From a checkpoint of a small transformer trained on Wikipedia: vocabulary 1024.
Each number is 128 + 24 x the weight over the matrix's rms, rounded and kept within 0 to 255. Layers, rows and columns count from 0. Numbers have three digits each.

# up: layer 5 MLP up, 640x160, rms 0.159, rows 71-220, columns 40-79
# down: layer 5 MLP down (transposed), 640x160, rms 0.159, rows 71-220, columns 40-79
up71:115134107132126194133092092092115106124095132166149127140140162119129142135127184129122138127155174104061148134084141086
down71:121127139105100173137138118094167140129125140147181136121167100143096139118130177088109087110090127127143108104148141113
up72:174104122122127117124104121100157105159130137145114163126142136130142138153114138153123106051130098096108091103116123172
down72:115176142132142115078122154135166107122134126127126104132104110162106148116124092124139148137104164123138120134118149113
up73:127105143133188127132137134111093118147101117141092118130159139089113138143115151118110131098142128107114127107124127095
down73:109116109133093140140142136130155187148124156163122074138112119103124151127125169128181123117121106148081093147153101130
up74:137108092138090167180133151111161130157164108133125150146148133134147127099143119081112147126089108119135121120127098138
down74:111163150133150121126131134112156128135112157134137145137182107146152123136107107106097137106166137100118150113113129128
up75:091145123177094096130081134148168143156141107135111094112140115143156167074155122129145115121126156129167094131110142124
down75:144143164145140152111152088069116080153131140115161144186145104106189122105147103160099131111092156135168138146110119122
up76:154110099113114125141144150135125122141158119103173112143122149118184092128110133123094135108156121133170138091123199096
down76:098153125116113134127165127174106122123108138114121111163133112102110173140118128089150125156109125135129117141131161121
up77:124107111132159138168108144131091155155155114129164136083135127134137148125114165143108087087163130118135109161100141119
down77:090137117105126103114091162093135124065158142162123130119122148139133132097146122101156113102149078115118109105107134144
up78:123133140162126140120139125137132118138163121144156124150087095124155130106109108103124129124134145136112109125109114131
down78:152113111082131112105117119133137127099167115121181112093122138076144139140112135129106117155058133151132098125080113099
up79:126127145101123134124125137163104107144126157138158123154083126132134144099120154136114109145097121141109093156125098133
down79:159149120120092145116132140107153095164107154109156131142132154146106109144133091124116114125107133093126145108142106092
up80:106077106106127101163135141135110169115127141159098134117182179134183125080199093107124154134096142115145127156128156064
down80:100152120105101088188156137125091140149109159111101125118109119093111096145112131121149105124122121108092134121046163073
up81:097114136131109107152111123135139106108121119130143124182112130113108106143133109143096101138123114128135166105146158145
down81:134137125144090148153103180134137088124147110148132157154093095083084094163142147152096126103146122112103194100164145089
up82:146076125140121108173124112140143074095106133114128122136134142147161164113109140124127131093109186113121087122122110123
down82:118146128148155132109155134121137149109135148137117111129129112162101100141084161127085143126138133158137172129115130135
up83:128107133111104134134099161146151094153102107107113106126130103128094140166133114131140132143127152146112168133123131141
down83:126165151116137095127179112117147075161100131107118140144155125101094114122096155106144103105133120159144138099161116142
up84:120152109112104146106103173138096171132082121163127111124169122134169131118087149142079091160099123116111115106136087110
down84:133093130108152127068095148099095138102138101179136099147169110109108157143166145128079096130148137174176148143091165149
up85:112130133128127121145133150105174111125116120135139127099108136120096108135093089121118103110126134130134126142075132134
down85:151142140150124116126124113100160146155103118144141115112122161124141105107146112105152116141070092119108137138106130101
up86:157144148119168112173132155119107143121107146161134131102161121142116125132110199158107140121104111123081138131121146111
down86:125135124097115132157146157119165106123105156136102152127120087145121164114141102137128136124120080146156181096157152194
up87:187086102146141147084071138119123137137130134126135128122169133127144114130129102157118138148113128150121119113112165144
down87:113125128099155139126113131119145142102121159124118093105112083123110158128148136126178158151146152134101150124103098137
up88:137132098133121075117163109139122098126168149122132132125118126159102127128149160129106126160121154150142145119117149144
down88:101149121176149156076079136152107098137122144125129102142149109075156125108173136155152101121092169162102143121136142115
up89:095129114172095121165139154125134134156109133136096144123127135143099155119119137102126160127138104147113150107115126118
down89:125148115149161140122104096115109106169092120130146168108152173116153156117152115174156153122136128124122075099123096108
up90:113110118109133164142092151129111124103084123111123084125142162123157126095055151184193143125106095113119142129131117161
down90:163099142113102145126138091128129081118124101100122151184132156152127131107157151105141185123115118144122174115102134138
up91:146093120085075092154106102098128119144171131142132103087134098128117120049138144134159131147138125131138092151106093105
down91:095097104101127129116117145142100125162143120139096125112084141112121148114145130146117142088179137120145161111130116123
up92:136123099101137132155161159132131139134131127134179135132132116118165129097143117111129165121107165124135095126129151107
down92:111115122098097103143122141118152121101101138111077155145142127146099116100148132141104140171151129091169143134148131124
up93:156108146130155104095104141082137173129155152103110100124138127118171112129113102138137157104147116113138137171087126104
down93:113172048180133155125091174121117130126175132152121128122142117139093099133110118144054135102108122125155140156141150122
up94:122120130125116160123137122103159141136115163148147131159165131132117131114159129165150103137133144154100121111129105138
down94:190120078131136105126144133124137148150120098110093137122153101135141150129143094118130102129154130108093117139114136157
up95:153121158140155118113129160143108143117154141122119139117137124191115124074114083101113128136087125117156069161100141135
down95:131089123159118163147096136133170149095160115094098124158112091154129131132075087141126149183100146164159137154123136105
up96:146162136106090150122091127134140142111088137164145171146190115186121133088140101123142128160132100119143120176133093111
down96:093112096108155133076146124165064142131091114134112179177148128150097138117137131145136148105154127131127143158098152118
up97:116147123106142100137159133121128139143129098148105133127166102139134075149130157134139113140180107170133150119142131122
down97:147078146116102145130138109116124147097112128141134162151147143134165074121119126096150153131123145132121152102141160124
up98:120133134151148100172115110095138128120110133155146108106133099142141104106149105136135125140128119095126170105116097137
down98:101097145117133129119096112128090118115146097129093179152116103110152133139147126105091101127130152151115126113134138150
up99:115130127119135136182137105112122124125134143134159119103152137175110102177179098183100185130115124126123148121116118105
down99:113155109125119115129116121132133111127114158158139112147099145116104107146111141135108131117107169113135142169118115106
up100:122119075139148109172171131125147122136120117122136166136138104109147144129110105186081196136099131099152085157111123114
down100:130127137149151124151154096098128160119159123177178140120107108134123136121106123115163156117100114112100068134193071101
up101:149141160159146171150170089118118153149141135112161117133109180140173116136129195100128124134111073127081130119162151110
down101:124096119114102124133133153165138099109142140133150091120095139170142149146095150141107159155144167123150124087147141126
up102:169091152121162176116129149180106110112133069124132161155106152159143085111120115126146112146114120097110070132138115156
down102:113129103155127111131124132128094129125104156102169133158098162136150124137111073097138178108089116105114173060147108116
up103:116145128156126148159126151135166108096122148108196122097146137171148121122118155132148134110122145104140127130115171112
down103:128161142165143134129145107130129140137111122109133140150096105139117109131100149158112111141157129136121152128148116143
up104:144119140185171118122137150107148134102116123121120131141119112128153115150143145071145150113141160156146143086154095097
down104:198136156122143111148176095142133140134093126123093112090122112106094098172193119125106167077116138066103151129138138166
up105:123108103076071094133144121098119107105184161124153141142110089125164115125096107124164172098118171160129110089160140144
down105:171157165171104117131100113138100101120136125092129136156070180083140141110133145147147098107155120122120124101109130134
up106:138127159117124103125113112154147127169141111143126144136164156127123131095124141114114130096074131105128104146165098089
down106:124126155144131084124119126092091076114088110078121157111116144109099087115112116181151105145127119114121143138139102135
up107:087162112158173125127141165092082142108110127115130122112100114154127123175126126147128098099115167104154114103147090174
down107:114126110173117121081151172129110124105158102110168108115089120118115111154097107122140162152134137119142077118163143119
up108:122106134197132174118124147132157098104122168074090100111100098123104144100109144119124138150135153114125115109159131091
down108:134147114131117117149137106139117124117122113116107165121096146100117119149140135093124137154171093165102132138125116092
up109:086116142100082100144128076103137132127087181114141096148163136128156147156099156120114159113117110126194110130109127126
down109:097090172203133130149150156128131132136118151171111165159107126167127089139129128140119164105172101114145207150134164120
up110:129146143118117139152124144115151111105144167129126118068137154111114108132111132172093128127096140107144136110115170134
down110:112148116103144122184151118095180119138105096114119106116128101115107131112144090123116145100126151094130125143156113139
up111:125157137159136094144143109140105119184117084146131133140154145139117114134122123157125109132144139160119083116159087110
down111:113107128135143114148157124114115148096129181143139154120112110103174137112136104098118158161118112136098143120099093138
up112:113122118115125116135093123127135121126105131118154099122153160121170168128115128143104128127168145161101157140117121125
down112:109098116124114133158132137138107117131150137131122172110164111107142105139175150168122150163173120125156154125102098153
up113:081089091148129114101154101132096129121107122121165111159143123144178139124180161126116070136121129150102109114136115153
down113:135111097121123113132093136135121149142151121128086156119106105120110076123111134138136091160121145142159109117155123115
up114:150139124110137174111090173150105183128158150162176171117133125097149121125132096121119141099102132164151174106101133124
down114:152133133120102112107101152102105124143132174109113092108174143121127133112157118143128122160164148167105132136110121108
up115:122130119129172116122162117162105172150162134104092150110116138085121170127114102117100121131119085131080138107110096112
down115:172137126135149138136137110168136111080154159109082161158135156104141151120154100142101160136114123104133126126096130108
up116:150103129151182135128121153128117134122141110130115112160114136072161195064157097146142138117130129143139127147127106141
down116:137128124117148181123085118080156138085158137140122144088133112089111172073115125139119101143156160078114154154126146132
up117:097089126144134116103109137091120141116129134096148096149120089133119142127138141147118109074139121150131120158142112103
down117:138157087112137135140137147085135110102148141092146149135111082136087129122160129156134153121163109154156095131091122113
up118:121137166138116144140125112199109143156096125082147110204131168142105130153098152134142134098094096156137130136125092103
down118:092123153125131083112085162126134113119141143103121112176188174091093117149138121098153140145097120139096180143111167157
up119:174111071146153148132103112102108127117145128128170131105159149120138131129108115098144128125110126165101165103146109088
down119:161127150148174115119109138116124132153141124138159141118166134111123114102137122090126105162167134119139075104122137127
up120:046123081142113103142083136151127160152069162135105126103173102184146142100148157166099121136121133143162160129129108145
down120:068137109157134099146126197177120116172085116118135157116143114118132121123095141149131121215165087108177162076139146129
up121:079136124102160078129144118091129141128141086127159097135160169112166144181138112185168121142110151129143133126109148122
down121:150138117148137120108115148126139144131101190133126140140134102072088096163094149160151150115074126137128165121151131120
up122:095092094110152120119167068178098139186157121127136111172114120180147098109158146173101185155146125115133102106130143116
down122:171168116169152096109142147174125155124133111133147132142131166143114156146104106089148133106122117191132113134164140141
up123:103133133132168143143122118122092096100096099149148129103100152111118136142161146152110149162147130153142152133112127163
down123:148137162127172106090157142143103154146097156144134147127147140129122170096102107157118132097149106119090128198148076136
up124:122120133191067122117115148145110115091122144107098136135156104143149137090078099129175147162140130110129163147123123115
down124:126105136146144092126122094131125130094096125162137140107106113132157185152085136138091139134087164131165127166128118089
up125:127101156119121175096127171160100134128129141119110137108112122133122077095132149114144100117153127100124159124181141113
down125:097118122145121134122152167133139163110134112140145155136144121149109117109107121136152212139124134109113096112122120168
up126:116138150127112158163122153152109099162122151103141179152136124135134118119069135180183089137137116095103128104115174142
down126:075131110124096112125129151128097082131148140155101121082156112154160159185120156149075101114151130141155076127124078111
up127:124124137098136100181117126155131154091144197108110162124144124149111117104101180143110156134162102158133100128098140130
down127:129113121163126095167137119111117157137072091116089093149165144140170100098135155090147117169050135114161114101123154143
up128:137139109167141169105080141102136170147122093120142178195161174085127085126104117140098114124128111130138125085157160163
down128:155118150133101159153161175148096131140146152069123141226115136101094124110152142108109130102120143102124125097055091136
up129:108145168102117114103165148115147109123108135150093119129173161100095135108140146176135098183147146148093147125119086149
down129:092100142123103102153131105144147122086099073159147113129100115166087138160102142117142081133131121182086107172104132084
up130:164155110135129156130079117119124141143095127119144136091170107130139121093143164138135128119061087151115140124123152108
down130:152137130129112141124157124106196166158148115159140132118123150138126091166110112136100087095116153108100122106138125116
up131:148137158139147120127150116102143094112134120103120114109123118164103150116162128111136112142130154170104100163132143128
down131:128104067115162126127159160173127142156150134106129087136151141178179165166113167124124123200097140109103143137119153120
up132:116137163111143126168153082072124116128144107121153123148101174127102116087143133133113094178167165130134134153164142148
down132:131143132135115110110149090100124138118101163118150167196128158166157103101127105148107143151140107111108098155143133187
up133:114107110098137177090129118095162110171136140106102102138129159132147144128104146154093127109174154169117121130110094160
down133:135166101136153147133137086090109173156114142150118116091117114145142130126169148103148125148102105115095131142132125117
up134:102167112163149141128064091132151100132134139114084089147139128127089069124126128107139110133130123126169146129095102180
down134:116145186083143096117123109140135138114164124103125125142108123128163119174144128113136137079097159101114141108143113129
up135:143120049114122080111114136138129076165124116130145162141123089158153090161128153152130158118128132152111100088169099139
down135:097161123111125095132122145109111132133120179148100102098142148132133127100127134141181121130146135125135136151105114158
up136:186093101114138093100118128135137122178142136158154161072109130139122117149107102124099133110126137142089139150156087128
down136:129132132127083126121162123121203132160112121162079106108125069163096096131132126106111111122109117105098148132140109126
up137:138139110117135151150058148114112153147101131105126117126160123116128135097082188167112118116164115137111118137107121078
down137:135128150139097108104164136137158107147111122101109175150126103167120127140100118076173165146139098132184118124156124148
up138:154185118144128102133123111119103129120140144148145111121184103073136135142169156117153132126127139049183089139151112122
down138:090170130111110092108123160093152109142130127125129115174126151121115171149148189131148112136135119155131135088137148132
up139:099150143154134128164108078112114157135118153172122119108163127196136104109126145120132129111154123142110148153122138103
down139:120122104112098140148132134126154130122115146158142120135176150166101129115119133114180130091157117095158104091169111053
up140:109112080129157179141124118129150125100117099158146122121134153119087152093121127127135120142152150149109119131133151152
down140:118138079107122118085103138109115159165137131108092080138154136121114146144125125149138130132111098117117112166143106108
up141:075116127152089137124150127097154145164155148144134118056122139117169127144089165155118118115094133122147070132131167131
down141:133069128148111113120109168110086130125123076175135122113168172136147128169136140145116132122106085134100099144109132152
up142:177138147130153138138111154124134134153123104092128108129126086172134124188099111166131150138132136123087122117077092118
down142:144117125123102091142134113111112150155113133118150123137143085108158122131136105076052135135099135144152103135153111077
up143:083099137155119117125117174115149121116103155152121117177115149149150112122108073105130195138098147109130156132155116094
down143:119184127136100127118138099136118085143110076141148152137092141086106118135158126113108159145122135040187114082138115160
up144:162149184133133152091145162108055173142107143131143089119146165114139118109100152117134133162106121170150167146154122105
down144:132113147169088148123120166125125108139153121117098121147152111067137103153097100140138120095141130112134167066089142099
up145:132120117099137124117156129108119103109137122108136110138087151118123142112111125105090095124134142157117121123113121145
down145:121129115151129143124131134128113140126150116190098110154168141167100111157143123128136125150119093135145106122143168179
up146:140132077132163125112099180141136117152147153141109119111167097108144154143143161151123118093119121118172119076129157141
down146:123127121145141077158069127117117101124125123118122113139164127124139114158140136110092187120113100153145121117121142107
up147:114148153137156114108117141143127144163089120116121119133176140124123125090143113159138142095111123156138124108143102101
down147:135101119139128185101144130141092169148132142118156164111106125093110136160151145100101147133172174109167117133156144118
up148:084173096131088127105097139125124095133115151080096177209103165172104094115141128125146161111167128147098152129113134131
down148:093121133100166109124119112143146106138147105135169131087143106139145143144098135100146106116152110103097113100106092099
up149:121135128080110159127124150151107143157112113152140154133150158141140170129084158158082158140150176112081166118113169147
down149:130110120123120131100136137136154121093113112117138147090120119170099126142103152116106145123135105123126106104103132138
up150:130147145179119145103166109138132133146127126148164142113147163123160155138118098093127157121124162133174127156137139090
down150:106145131084134121114093108122156101133103115110113128139086150149128102122145145122157132097123126090140127131126123134
up151:115143124079146166136084159171128133119100139162136114086074131145094121099121127169139112138120141121130123089128102137
down151:128138168142130184127104088138110143135100122085128150152122157131125126126119125079141106103125091130123138136124158114
up152:137131150141154137131143102148159169149114121097137109147137171065202135137052119164110135124123141152084113082156114089
down152:148116111131143130088127078099086117139155130108126133177109139087110116139154139125118140094110128138101147097132139123
up153:117115090163141146108137181141124100092110161131157201135134137154166176141143162118116123117083099082148122043127110147
down153:146106154110123141181128146144159141119146108163171078148133083159125087097121167131100085124146101140118139095130107135
up154:150109129116105134105142080118146116127099164141118093123142121153156157122111119105112135104138160163117107128136157139
down154:106128108161118126145122116134150148102141085132137148164118121154114125145137120119107117134116144108068196165096120150
up155:087123112077109100125161123075134112135140153109200077123148126114181120145152111124122078108131121118095142162130119114
down155:104156109134128108082135157115142135104096145138143144117160102171108141129164144141121140115114113195032133111090132114
up156:107108152128088127148177112126114116145103113142146099109127125125127160113128117115109141114059151169127149135096158112
down156:090130141113133072140112100138118132106137185100136166123114158110130107108162131084110139103159134177148114130142116136
up157:107181143153082109159129117115179168127142159121156142149156192112141100122105134117133156114119127123160147142143176102
down157:094158168134091156114130087146151119130131102127097159136134111080142124141122128128152114126156125153115104149123115121
up158:097170102169143075157140150092156113096152136187072145117160130151096178118143133144135125079097119134151135134106122136
down158:115171107117110085113111115142131170086112160116083103112123096119160151150118169130133143153149118141074133130167114127
up159:115141095180174163167105131089170099083103101133085164127172146138130108110143109129136133098109096117108145135124167137
down159:151140134133150139097109128083145137069134101140108133113157125121131137118092118139067125136108117113184150168146142115
up160:096188142167134074114142125128125117129141088124144145102133115114128102100116122091177120118120107123129130154156109143
down160:130128136137151165168145150099170127113120158101123123122136095092125145145164108131165093102117166160121120105178123146
up161:087109139100151116154117129128170106128146138152101093154116097122121113145135127147131073142153140159094157108110181077
down161:115080108124088104100107183178086107135131085159119156172141156117122141169130126133110109129158108097124160074129153116
up162:127107152137135163108125096148123161158165151160072099122131130146125085135097127169092154135138110146147145144150148101
down162:126175122118125126131127151114136122081119140127091136134135136110157100084158145140122144124099147103158111151175142114
up163:099104134140114146091159087142089130131097123155151113164127138169157138122144115133145147131164156166114141092121123108
down163:123127144170155141104169131118167160142096130173141142152117115125160137160123118101159071114156089120129096149158095119
up164:149115154131133081124119100123143147147161129163118122076154108121135137122131143182085115109141145131095128134120133075
down164:131096111163164136148159114112112105147112167126150082165138135145136130138125120115128109133087133071136086129109095092
up165:111119127127139159145098152107153135113117071116128142169168131098091092130134106155123125136132137166134115113154157133
down165:119128123152135112121130156110149125106136164144157163134126157140137135109114168139130147124100130136119144139096146160
up166:121087123124144150132109152134097128120127176117163163142103160149152098111129148155112122159116128136136106118096142137
down166:142122158138125153129130113142090134129166121141119135115119163087094175110091130127150168118154134157146170161124131104
up167:113135146078172109167127095158164173106140110141139155141105109099144086158083138181142136161187123180166138117107139086
down167:159100110106134174118117091077140112163169111145122110145129085127116124103117124144094172139124160170116131093086151151
up168:085116116170142148098110122150157167150114137154163115136164135115103131107121129082107121121110107106145143102106108118
down168:090117082133154146140118126145118148132138097079133105134104108133141112084167142163142136102130159196095141111141165123
up169:154184133142145071102141146131121095172119125123129134123096116130160126146136158128112112154085126105132112112129127145
down169:142126101129120128141125149143115119129144116130120136152122158134111177144092083150104129134152113135085141181105120137
up170:104145146169153150121121126112112135094115083131159096111169175134119134157143134138129088126138088130118163138158073136
down170:156137125090141121122120136089170130183135158101130128154100144108139167156101150130072100102153144101156110116152100134
up171:097109141120140139147129104116091100137114109131132111140101128114143156130098111136112131152113120141161141138116116073
down171:124119145130137130153110082166171114093055103169124101154107116104128133133172148136181171149132144146142116151146136107
up172:100113139117138101194121118137127124147155141158136147131126194109111134122144133151157138163072121114125151159121117130
down172:136112116117131109109143122153127116162074135145134129136128139087119115121099124068095164131122096139148139093144139133
up173:119141110102148160089092117128135137145131160095102125162104111111134122129103180140130109137162172123151116122144152176
down173:118127109126097076123133128128141105115082125092109147123181158124140102149132102055129121104144120121130141132109115109
up174:128130121151132151092119124137084129148156127116121160131115103148117150160143108123118125082101105147143168151153131158
down174:107121101102164119142141117150159180109118130136159132125169104139119091146095140160130135138139137140156125163118146135
up175:075117093143153130128139096121124129140142113138115142152139075152135133156107150118093169136109163161112109167121138140
down175:152098159103110112191119123137086129108106140166139187124104128127125116152152130098093169120120128144154100111120111128
up176:123042132120107122138092118080128149153146126110130127135146097109134130156113126066132159148114133176121095136169119155
down176:108132135117123100154120123166160099125101097126163140178089181093154118109148127127092102110112099106131126096159124140
up177:113086150091150127147130102158139130119102150140083139133132109147123105127120146100115148129111119162182140161123143141
down177:124162138146133176100103115108153092129144137143125173103135116138135112139112113122128122117120118158134101130158094124
up178:162161181155108118176092160120142159175112133117158109144049105084162145092128116117143113090090114109091132081117160165
down178:154091099108121114119160094132170150103157161160101145120148143144137129146150133111112103062118121095094106106092118113
up179:125109127127132112119133166100104084138119126137140127119136114132134127119089153132136140106123110139139131116138156132
down179:156159125140099151121122104134121142124113090123105136116111142118122097076164109106134135121092122172132143100083101157
up180:124119140104134111132086152123119137126130073169093093126129152120127114130127147156074112149091170101130142154127126117
down180:187103112133121160128124139151127136123119058170171121088102099098138097173179175082111156137091109139087116143134147128
up181:102095135137057157121151115152124136125097127118149147106142154123130137085149104116141160144163166085101137139133123102
down181:155106087156117114129141115135119134139147140172145142116157099148130129103150118163100092133119075115124126126103104131
up182:093141125127141085077113130134117166110125115144151131109135084100095133136159175115133124101110152154133146171160133128
down182:156122132116127071115096105125162166096124138124104102142138120123107111145092141134150164153124144110155150136162113119
up183:127162143140118145115152124109101091104152137143127125146143139123124133087128139117127140112143146179122110129128137121
down183:158110123146117130131106112105142087120133130114131111116122146127136197116117159144135149106153110126148122145103127182
up184:085124128117155127110175114106139145126111106108152108132183109128137134139114121121104095117129145134064141173122103132
down184:124157139140153114167129141130107163134110086173117140141104159145135148145146157103079121135151130154107162126112130119
up185:123119137129122110129101144149120162144110127200148111135102132111114131126107132136128107155140143136102176166112152075
down185:135123115114092141120143135092115144130127189124095147155135161125147140105082174121102135122133083127135106125126104099
up186:119169149125133118119117074158111083125156124141119151173141122187104104145114132101141093114143128091115160122118091120
down186:127195101158156131126098139114109121152125132136058093175135064148092101119154106119130166118109131098152129167122103123
up187:087094096119143109154132140184116121119126099124139134121110119156164164129142157165053124128146147136111173161140090083
down187:135162142136150112154125161113120101132136126127171088124142104177086127141130139132147139128150116156173108129121111154
up188:089104109165135172164068136102106150163107138119163120150181100094192140122112141133122116137116129112088096122143100110
down188:123129117133112139133118105114138122130174137128128098138152096091103125158126151130145151121125168151096067078147121107
up189:169200162096094157119153124105150104113123157142137110147090099100129123104142155135135148129141111127151149138077130122
down189:131137132175125109139093108092140085153119133138141144152122164119116114148157129117110139090127136130129091141162116124
up190:115127164166153122146133122171116132144125158148097151150123128154148134123110132126122085132142143094124093121101148138
down190:104127110148150101128120139113120110136137152133113089120104157119136165126121124163119129159133138160145109177136098145
up191:132111143137107147156120155100122088154132139130088104116107119150126150114134089152106133094133099134113112091143183137
down191:119117121109126106154112130135136157131111108115141131108139096134113115187105123146105144145106155133099148160083136084
up192:117137113132140115111158143150145130131075113167114141141137168155140146150163100111118137138115141108140167130095135118
down192:134088080108121106093152157140107157125167160131157133142130162105086097164143140135167147123106102126175112126168138158
up193:097095124161143106165115190114103134107160153074107106101100098137104050145124117106100091166068169112121116099138144094
down193:135113116173117184137165164123111121142179124145116125158145101138130129156124090145094129147158127142153105125087119157
up194:120168126122140159118144099149076122132120109086145150156104149131154108128153119121158143132123141116148124137094116105
down194:091155136115167157102093115096103101103136119082164113120130082121126111139122100108115148173149139186109140134134140103
up195:119116126092113136156117117157114117047130101134153158124103109126149116140134164123078108126122162133141152116097191137
down195:147120116092126138136140133130125177115181126161139086117133105128079159090141111108119174163122116164126134125176103104
up196:146150149116142140117191128169149069094175114103135124058120090159128139097104136133134111119119158145177084135143109129
down196:092156163143139132144105137171120150163140137119120098111119151108092083178129079104160137153132175132144155120143121168
up197:137131126103175101114149131100113131164129158145166111128113163134134107138118168186122134108139164173109112121147118118
down197:110104120103101136150136126123153118125143121119144139101169129161161185150114098118142148148123144091169133118144094120
up198:104129128124122153138163127087130102111099147107136091129113131143128133128121117107123175133134129138122133125110119129
down198:151117123126109140084088144122097139115114111158126117145111155110130119130052120106120112115129143117141109141120166143
up199:114153124150121133114147146122088097124161120131086141096116149082134106106131162098127119175093167165129119125168140133
down199:141112126128159140142103140126142129102131135133083108083111144179131058118153076170096165130083181134140095127097107155
up200:160180125115158141100091147150117080131050079126130129096124128120120134070100122139078127089142172136115158130128172133
down200:134118123169148120113124176126144101096122108140105095125153093138143102100112159161154125102096135113108140143112142133
up201:119102151176128143114129134119113130179098099103129143150103163118151101078117130106140138156148127087136109131103174141
down201:119116062153101123144168118134104170168144106102108099147078116170140178134100127165131168140074115163149175150103127133
up202:141128103135170112135184124117149144113114132115181123131124140128135123122162188184130127105173129130093132138132086089
down202:134132172144135127119146109130123118135106104126109096106121151141145153118094131122127089164158127132106115143131098148
up203:142099143110149141086114121099097123091159085103110138146137118117131118138110125143130136159094109152091112222119163124
down203:116093191136133109116161124132125131123120122121141130127134129118129168142145170162157131144151142113167097165148107109
up204:142187120107160095135141141140133124066137132153139089110112140136107124168177090109127120103134088127109144162106117145
down204:139155151138172127113129171154137093145153109123132112165040118134133129154138127120188139118097073116123096160101149101
up205:135149130110128120108149163162112132137151080101106152134096129133160137082128100104120090135119091114134125117124164123
down205:097168145140112126155122103136067145145161105152138113086126132164140127156105105088146103107069142101141146143101124144
up206:111107111130115157152107110126163107130117105174134135120116149136142171127124118102104161107167151151152118143169127113
down206:127110128122138109129115151152147071139136095085137126182117177104128115138076098107136172129121147109110106086137099151
up207:131133157101116088104107171099159137085126074142129147165191131133108128132114101107102167133137153120140081157105146146
down207:135104187092126150130147168109126087100149128153144146103119155157149103100121131138126146128152091165159159076131119171
up208:147161135119151084124160166118132140133129144114131180135147136125138154126108142156113082105167117150133102098163136129
down208:129142135127125130138103155072180112120122122127122128102131127131157078114139126117147126139082112136160104129106110141
up209:129140127156130127129147130107106126123146107126119154166151122154133103123079150131097137112136131117102122121121108099
down209:086120151090111132110095135148173096109128136153130133151108129124125156101174134131120105160170114132155143124110098178
up210:183117114118166116130129108129139170111147154141128141103138100161133045103150152118120076107087112135139136139099129112
down210:113133088154103130115135100183152129144103108146156135153111132130095133137138090141115165148163140128167128144143147142
up211:137136142141099120155085165143168079137149082126137149128127163131129181126120128092138089127139132155087150133112108124
down211:149130152096113104136103113164108137131116153134125146128115087126113159136139083130151133147105098146127144153154092111
up212:114125147144178169094155114068075157158170104156127167103110120114152109124116110127066083110105099104119130089115085151
down212:098132123136147142138133136136115099130141108139142137115118160103140132135101170150123116135100115106107134064145114108
up213:139100141107114138103106112123144136134099153145120134110077114113133135162117108144148131156122127133104135105112106163
down213:150180147159115170149081183103112130118179128126098100114165145088125129130169108099142116125114094121135129150135161106
up214:119167132113099151121158135106150126174152099149104156148096148145114115127133116129100108118144123144145156119140157102
down214:153112178104107104145129119167167132137133103137133161111159136141129139131097129111134132146108110103109138137156149124
up215:124132134106134126111115132104174129114106146156127133102100135117099112091150103161125104116124153127143091098148084111
down215:163124154144115150152144145153138117147116116130113094132119148129163143146100154111094124112145143115154136122115128109
up216:167124077115131170141127135146120141175133122121141128155142153079165113145108121124089116126148146154141126112098103136
down216:156168064124136127161129121119079099160144111104146106105095113190105150134136116137091145127117122121106109099127107141
up217:097164148065140117126136112147110158091107109154139148115116132128142133134132131151091124160130123124083153156137146101
down217:144096117110140163127138123123100151108148091145122114093128128097139104131137128108095114090138153090124116158117156140
up218:110151111110147121076131113095141118093142165057179171103126116124162126074105134090138112121108144091161139091114073117
down218:147119115139127143133117150145098087144090108150190080142139133151105143106123156167112113157137156131117184134095078116
up219:171112146107115084130108136136098126131107165166151089130120118116104130148137122117118178151127125107141118139129140156
down219:150142150076131125133113132095097130121112134137159145124124126135132168111182096095105164100113117100112147086120115114
up220:134110135151115121125130091150095195124130144117140115139111120135146159119123133142087130147113154144148118142166153104
down220:094140115147114119134109138147148144161109162137126128162126139158158118135106148126130141155151104076086129045127192150